Part of a small language model's weights.
Training: a variant of Muon for these matrices, 127M tokens, 8618 steps.
Each number is 128 + 24 x the weight over its row's rms, rounded and kept within 0 to 255. Layers, rows and columns count from 0. Numbers have three digits each. The size before them is the row's rms in percent of the matrix's.

# k: layer 5 attention key, 32x160, rms 0.0598, rows 28-31, columns 80-159
# q: layer 5 attention query, 160x160, rms 0.0457, rows 29-31,61-63,93-95,125-127,157-159, columns 80-159
# v: layer 5 attention value, 32x160, rms 0.0825, rows 0-9, columns 80-159
# o: layer 5 attention output (transposed), 160x160, rms 0.0532, rows 0-9,32-41,64-72,96-104,128-136, columns 80-159
k28 105:141117106151102185111155167097139105121145173120107106139128145178133115135111140150148109084103124121129128080098094102137128073100105122121098150158157114123124128151121143107135129098093151136178123123124139117110137106145144093150144149
q29 122:132136124101128147137120117157137132136087145118124065073107146135094070129126163204138121167145139118112141200098118073151128091122113146141115072103154140150151094124101116122139161147120129126111115097119143151115154125154121152127131086
q61 091:113101116142074154130177103151097131120098102120174127095114155150096086096117140122147122164162124114096132181139145130091089128110140132142156109129143178115109102090120138117091123138076173132121153107114138107151102124117115127112137131
q93 129:109128132109131163133128112148143128124108137137101091082121152116091077129120168209135135161135153116123127185101123076132140104122101165166134065105164150143156094119124131136137151154111123114123112094122133167124154141144139140131136078
q125 089:141139114136118104147131116113085149122080120112133094140119150149116098154153160167136129158139106167051125146121134091153155150117119123152138100143134144115119107106112122187088124137131111103125132106145122113105115148157153168113077089
q157 085:104088107101124133157146120120158147124088142129107084130107154134086119192115158151136102155138135097101144155153141128137109138138125163152130073165125177109102132150085143109120149151114105125110109120181155184146160149135101163179079095
k29 104:073117126117113108137125115133122121114136116168138079139120146113107098135074172135175084121134097141119106137105154149110143100124092133114140081124125156151096120142111138126120104123165116118123109155156158107108116129100164154153110102
q30 117:144096129126131113135145178127113165187088111165189113130116112090160121159118145136102134148138080107123137123148154123082134114156118120097115128130147101149133134084135105109103127158129113132106134120116107160115091178163127129114148113
q62 086:111094175123114061139127188105089129134125141131135144119143165140148106123123117133130164126159115121156112167108146109093153126126117117129123171174112090122182133105126090137114118124167143135109094147111107136140119148150164121112110094
q94 131:153092143144135116138134182136103160176083114152188127113127105098144129158127147124084114142151096119103127118146159113084136121145129122093107125136144099156135121076130118116122107147127113151095122105108086160097099173178131117125150113
q126 089:140104141153135116171155148150144126170116101112210126136160140145092113154164122138103131144138096143115143124176103134123121134166121139120130105141115128128117108065194145107107114133132134127094145135144149112166057147107141136164130125
q158 080:165110132118112116129110139151166133162070101100184113103098141132143107127084150157116103155100129100095136103139152133100123098152118076112081111132185104145153106115123135111118136174128126117134134126111099122091107110141135110155165134
k30 105:116089188080146128137142144138102187153139117104140155101118144158136117128089152165132103128156179110104131115101121154134074098111126122117168054124116109155128159101187134102101143098132128138146161078132101126119125131125107092152109101
q31 123:171151161132150116116108099159112142103137190122113165125088103138134114091116106145151129105120126149164099162142159141142131127096147181114157144157112134191140154109123156187148146113192155173127111102154117106101148132124155138117117142
q63 081:148157122128110123135092116127114145122126151131117143124107122124122088142156151152167120094116127107146097186107142147135100107126141136117164136134109150129084148098084123184089186142084065137120129120143135138166181110120137143131112099
q95 127:159126162122156120120102103161114132121136172115118156116087104139125088102128102146143131091114123127160111167138148135135118139100138168107165133145091147169145165108145163182133146129210146174131123125156114119118152143125164134128124114
q127 080:159144170126149154127083137118126137093144170114114138131116152121101079123127108136141156132098177122134084128132144120115133103122132146103115156075115129171166144125083143117144160124166105125141112133142131108112132153085153162082135134
q159 091:128106160113169132151116136162121113129140155107110120112131131111137094133135085146155109173068069145164086102127130126124115176120114151120130154126105158184150125131122171166151165166157109129136126121114114087114142091157112107128121110
k31 104:105097134137110155123095109142132160131119130127109164127161126185101143136174107161170146159129136134114069126175159095139107114094162105105106160124130112126187108128158170116148136148141079133149133157155133106136159130131149137123118138
v0 105:109145084107142144127138083165114131132117135142132127110081144124089100110132077114133162106121159185120104145125130152116130096143158109119122080121124149097135128103136120092131120109100138143120184109146096132129086139178140136152185133
o0 119:166139123157115142175111137108154111120123159116123141116096077135119180153106133119146130112124166153143136119112140111151124143155101139099178096090155097158153104121130146130154162109141138173130168111113118105137103125116130140123106129
o32 079:137113145120160107071155117128123177148177136116119118161154155190124115156152167154146116122115118126116140140129135160126121147102140084121092179114099173111109094132148106136097118137138124098131114129140143144161131141118118122131160114
o64 131:161136111134086151114143136108136129148121144110164174124123118130137169137117132107118131094132163179137116124115130119123101162158135127112130114157163088150164132180118141145168152111109123177126119118075124093120126157114123105108093148
o96 101:104097109111123110112138132146103122128119064122133101120126148114134122114132093106095132150118099061147102159138098144110150085130152149156116132136081182131091137085134111132131112153119111084154100118154137153119127120134148150156156137
o128 079:113176121120172095141111100147140160124119110131093122121142146116130102127150122135128105132185124124103121115146145120131118121113179117143097150142120148099129139134147148107118109149106144110154116159134128154119181098170124139150192111
v1 102:063115151147123150114150123135167085104166097102147173090060086110146128112144182125125138134120130124107120131146105135152150126118111125130100153105145119123151146148114079122115150121120133121127094155121092098177110097157127135112159083
o1 117:128076137087168201179157150139118104131129095133133123148139098094119133153129146127121128155124124114153147113150128083132149130115175157169150103139145092141110108132117120099096149165077131100116137120107131095106140140109091168132130110
o33 085:140119177148100093122100116158155138125146170156148123132137143136130162129147110136115154126131138126112138150128124132136095124122103098119102158125153166111125117118159170162152138114173173102168136155149103137151158130163143084143130153
o65 127:113104141126143138163107137123098157100141137141123117165137116066133106129123162124106117116116143110174149128149099093118128119145148140148132139128149097119148087150068140113063160146094116114169175121081122128084151105106105142165174111
o97 086:122149096113130077113114123140160133146070132122143130066129133181106114119145091151151129130132124165108136140104139148108156115122086123117132140132070108101141154128148097163166092092154097147119092172155156114150130145162143119128085159
o129 078:120171106168089107113161122120173130122151119112082121139122174162131157129123098101138134123143092122089104117103134180137165149141130132141076173114119177129128163118119127139151097153125130120074114104167117155160090133112177143082134118
v2 103:161109085139146179122172097141091103132184126133096156165079128136112142116112141110122146111130113096123145107129174127131137088104140105112122124120110109133168132090108133168114174131113161104130127159109102104162139084138112118169083133
o2 116:126147152110133132131130147116112078112147158120149156157160147103109129119082121117121146116156146203124165150123130141137108161120103141106136084138166142116124136140108094098104156115133107097107113130141120116115154150125153095153144134
o34 075:097137141145152115127102113137137127100109109133155095103126092188161093144132147128100120132133081110105105120116115109139127097124192107111056147130087127120100111104138156148118091106106170164116135148132161137133118092160136112119134148
o66 130:165136142097108141145164156141102081150159129143128183111153138075110146173098099119126156094141165188117132159122113121111101156142080156130166115128157152147163155126143111100122149108141103106134117159114138145116146123104136113156110112
o98 086:100122079129138102152128101141118177138122152127110117126125132166127105074159181139132117128120113101143123044136119133131169085133148133123126158137151105135131109145147147143103105145121155172123154085153140120142139112124081153097123113
o130 083:135100126136135117122109118123189143131084081106124110128117139124170162135161110142136105147108107073132082120152160098103149120148169122152143102135081099095150123104116150158173147151154113126147142119119082168142097115179147169146145115
v3 096:134093150143135123127141131110130143142141147152114131134143131147069167134080122134084121117075111141128142121148093155123149132146173102142094099111104121091108144134163092089120120150142110095095124112097169163164156175144104126125118120
o3 118:099088107148119153112100124141103109130139172143085143136139142113105114062141132113137137153115084138152106123109140144097149150113120109124097142189157128141144172141140149163121101131120142098102110125070118124104121092111118120135101125
o35 075:161139146111139169126128096109141122109139136103166131124138113155134166178142125127182141123161154088141131125140107082148127117145157133125092156048093163110121110125136097157109172132156098163125120118141144125130173115113135122159156124
o67 118:122110096112127138128122131141136118170124087135121117137137129122097113088145151118133128106114101170145112122135147160086113153130087117125146105173145093161151156136140146125123088125132127119125129128112096112103085125141127102132131118
o99 084:117152123137124090126156131120128146149140100110120101130120110151137118161109146110085130152130135106142161120151139105165104100157135083155133135097140144112093108122124097123163118111133140098153134152182129153155125133142134165117125134
o131 081:161142147141111117153148129133141139096127171136116081135101128108177103136127069114147113121154154096112104150139124114140133070098150117136160115137066109144126098129084103108136155141080159120114105142160143124147115108105133139158109158
v4 096:136137096141147151132112115122120140116105107127154140114137157122144135121132163067133152144135116120107115135118130097090142126165111152090143093162159126140142104107127099140150153156143106149163123137109126104167145172173127106102100136
o4 112:116147145135118133135099120129120126105183069102137136125137126120169150130081124135138153108158125118105107100122102121131152137100123097134143116128158121092108143132136132077196138152103135105123079121119139118138120114130128108107088139
o36 086:078124102124171121128154121107136123156117101140133124130137112158119132155183144133073112098082157143134153165177135130143138105159144135096108096130098110126167115111127114155101139117107146133127138143106150126091133138118122145150183142
o68 120:130143165091135100094093150149133101129130109114134133164112106105141148101095098128114157148160102110131134131104115088147145163069145135144158149111092140096117120127132123054169102147097131115147092079114103149134108127118085135114095097
o100 089:120126121150129143113128112114117142153085191121125138076144143128095117130138143118129139148082120161119138138133133143119070071132139114111145125099162152178109156109154132197053140124157134154131151118157145142164114119150149161124105155
o132 083:156114105122111120176181137118135160133094129135107099156094130120104122132132145094172113158127115127150120110091179153136133141205107172138104110126110116132102114145124122183117134122148115145103186133180102095115147115095168126165141120
v5 101:114150106084125105134147099129160158126149100164100127165166143137132164136138170131102095117131086115097101155109093133113121115138123126111119110135159176151132115144110139142131161126122089104115121120135133115132128093111121134106077094
o5 112:137125124098137084103110139115142121113078142135153139166118125121139121107124151167131118172147163125150119177102142137118142111122116127111153114122155125083113117109121114145134172146187130162130076108137126085144092146136166120116131097
o37 086:114108096165147159116141130135126126142122106135106121094114149145083159133166105145139110095070126128151098121170176133153110136119114142135169129144133106138108176118094128111168096153100141121172144108109137163094130119125103110150091143
o69 131:157122144108135138130081123128092106148108180100176140135127097101115104119114104150143138170121140145107108131056113147174142109114153101129110099139182137131119105130107108118126157122172120162132101149122109090136106159106165141117172149
o101 086:101135161154120142124152140139149159117161062123109121115117135131132163140141129091140163100085091123155153125160120128082124151120113191145151168106100141144150168113145156142140099138101125095115174131140152162124135127154101118115106150
o133 076:134163093140119132174110135163119128115152097151096132125165106136132103167142103123135086116156113108098153109137107146144115124122107139122107158144075080096106137145145148137087105090071135130130094133121115120149165087122123151151099113
v6 095:145121139126155135148163100156140104110125140130093097091146161116165135109134136111121110168094143141102138173110132109130096104141164117113117169109152137107097134151118139089112129124139106132148172106143096123116136151109114104143160111
o6 109:148175109123147145140152113117125107130129123142091103159097103129131145113134134151077182112133118104153108123157120139140153108169148098204150091116093141154135124126117086138125160057156053117126117085112126106140128117126170093088109145
o38 086:124063119141188105095134125142093150131116128125130136162129097182124098132124145099153149135128141164115171155124203102136108134133127136087206111154151132098127120129085143130152146155107169122089129109117111098147175135128116153132128127
o70 129:101198151136136103167114150116172094110120132136091198125096147083140111092137126152110157070117145109166125113157080130121135084135126134143093111132114126156158072091149149107148145075122099133155113147117140142143103102134142098091146149
o102 080:126111135139090133107086071172128159127133109108157116113130143118140112150136116105168088144101170147117160132127094056114093155108118144124111170147107108113122141131134112149141086171170154146106156146177137122099108112141095157153131129
o134 086:159103160134078127108118104143114109108162147133128072133144168136096129138124109130110102187160123110109106131100144111101118142138109132115102124099129120112112172221105127114125102171138127099138141170115135152131138154100099153155115111
v7 099:147158116154124110136141147113157168136175125153103140149129150120170091123177132126140099141127102098118140154131093128132133124128128161078171146131126133069104148136126153101135145145148173144134097107152136115115159159204101117148144104
o7 118:121104145157164156087109144095139135134133113066119112118160152124090131152131127151153168129148134156139095108139105132157176136145141129130165111103148103100117112083160158113098138125083134129127147162128112171118110119097143142099120107
o39 079:111126078120105130143173158143088092151128099155150166139130074145147145116111092123109114132147157109100134149093114108105136136179116110108157079139134130130140169136094095169123150169128137123133124108131124138145124141168138142103108134
o71 126:102080161134150148127126119148132124145104133092123124125121146119120097133127106136121160131134109127101120127130111160161172150121101096143086138110133125124097137102159154109108155122123096111086119159114147114117069110101178122108144134
o103 086:169184119114118106145129110101144127084154170202143125126127124129139145117125103143101101112156119137156128125132149132100090098091165141131124142160123165129121136164103108141146123147165132110157125126134122139141141132143067111176134145
o135 070:155127149155142124154104126130112126139107096142116144108155146116123140097140159153126132168090149128130100128133137135110099120111159169092121174125138128116187120102148123078128109146142133173147152076114150102136182144140100134132145094
v8 093:112085137132118138128171130200133167134150136110177109195132163137129117138140118103117145102192148083108140108126116140089116121132093119068142178091110122136115112149126115118139123126110108118156104056100124122113153151145130131117162121
o8 105:147125127120152093154084123155118135092106114130080143102140131119128116096128140139127144109110098169097127114093148092121132140116121128116152091093127140164147106118152125135092091099154166129125114131145068117118162099091118083118122151
o40 072:129083106091103138097154127081127139159136133098169132114122149127150169161149149064109124105150129114133117171127119169126097121097126123150099134162106107119149136099129116113128129138173084108136115158108146144136115128091130098136105121
o72 123:105150108141147099160082133118148124068091121132116132118151122131137103103129120196148131115136109160115139098093142146137153129111134106142141132093115188135133141176130128125088116117106141155113108147128132114119158113123140107130122115
o104 080:123126158119116123118152165120119120205181131181122137133103149091078176130145160106111136151092148128140133153153134142121123108117096118125141152120141100079112154107105116150168170121132134110140113093108115139108097134175123173099127118
o136 087:116150118127085136116186088144149150115177132109154139176133098147131121175125089109116123145120155095153132108167103112134113107186127146132122156154148086124104115137171151109153122140138088132128197143143152136139107150165145125159125138
v9 099:092102111098152107151200113103087137121139136149133160079155108132087114136094152150112122122085105134138149154115163141151119140116163196147116140146121142130136130114115125103140086119165090125199128105098195128140145138123114136110128135
o9 118:132123155119113128118102080111141131126148112111094114143141129116147157142124122095145172169132115091146137139115164136127167106153134125148107128108135124156100142148125131169172134130065114118079154133148149113146130104146142097155146138
o41 086:168149120138109108118127126144134130100190112138177112153138093098097124147118143144108122158095149138107117128152124105150114164112095084150198109128115116095141117124158139101151110158158136129154130123127137136085153127117107104091118190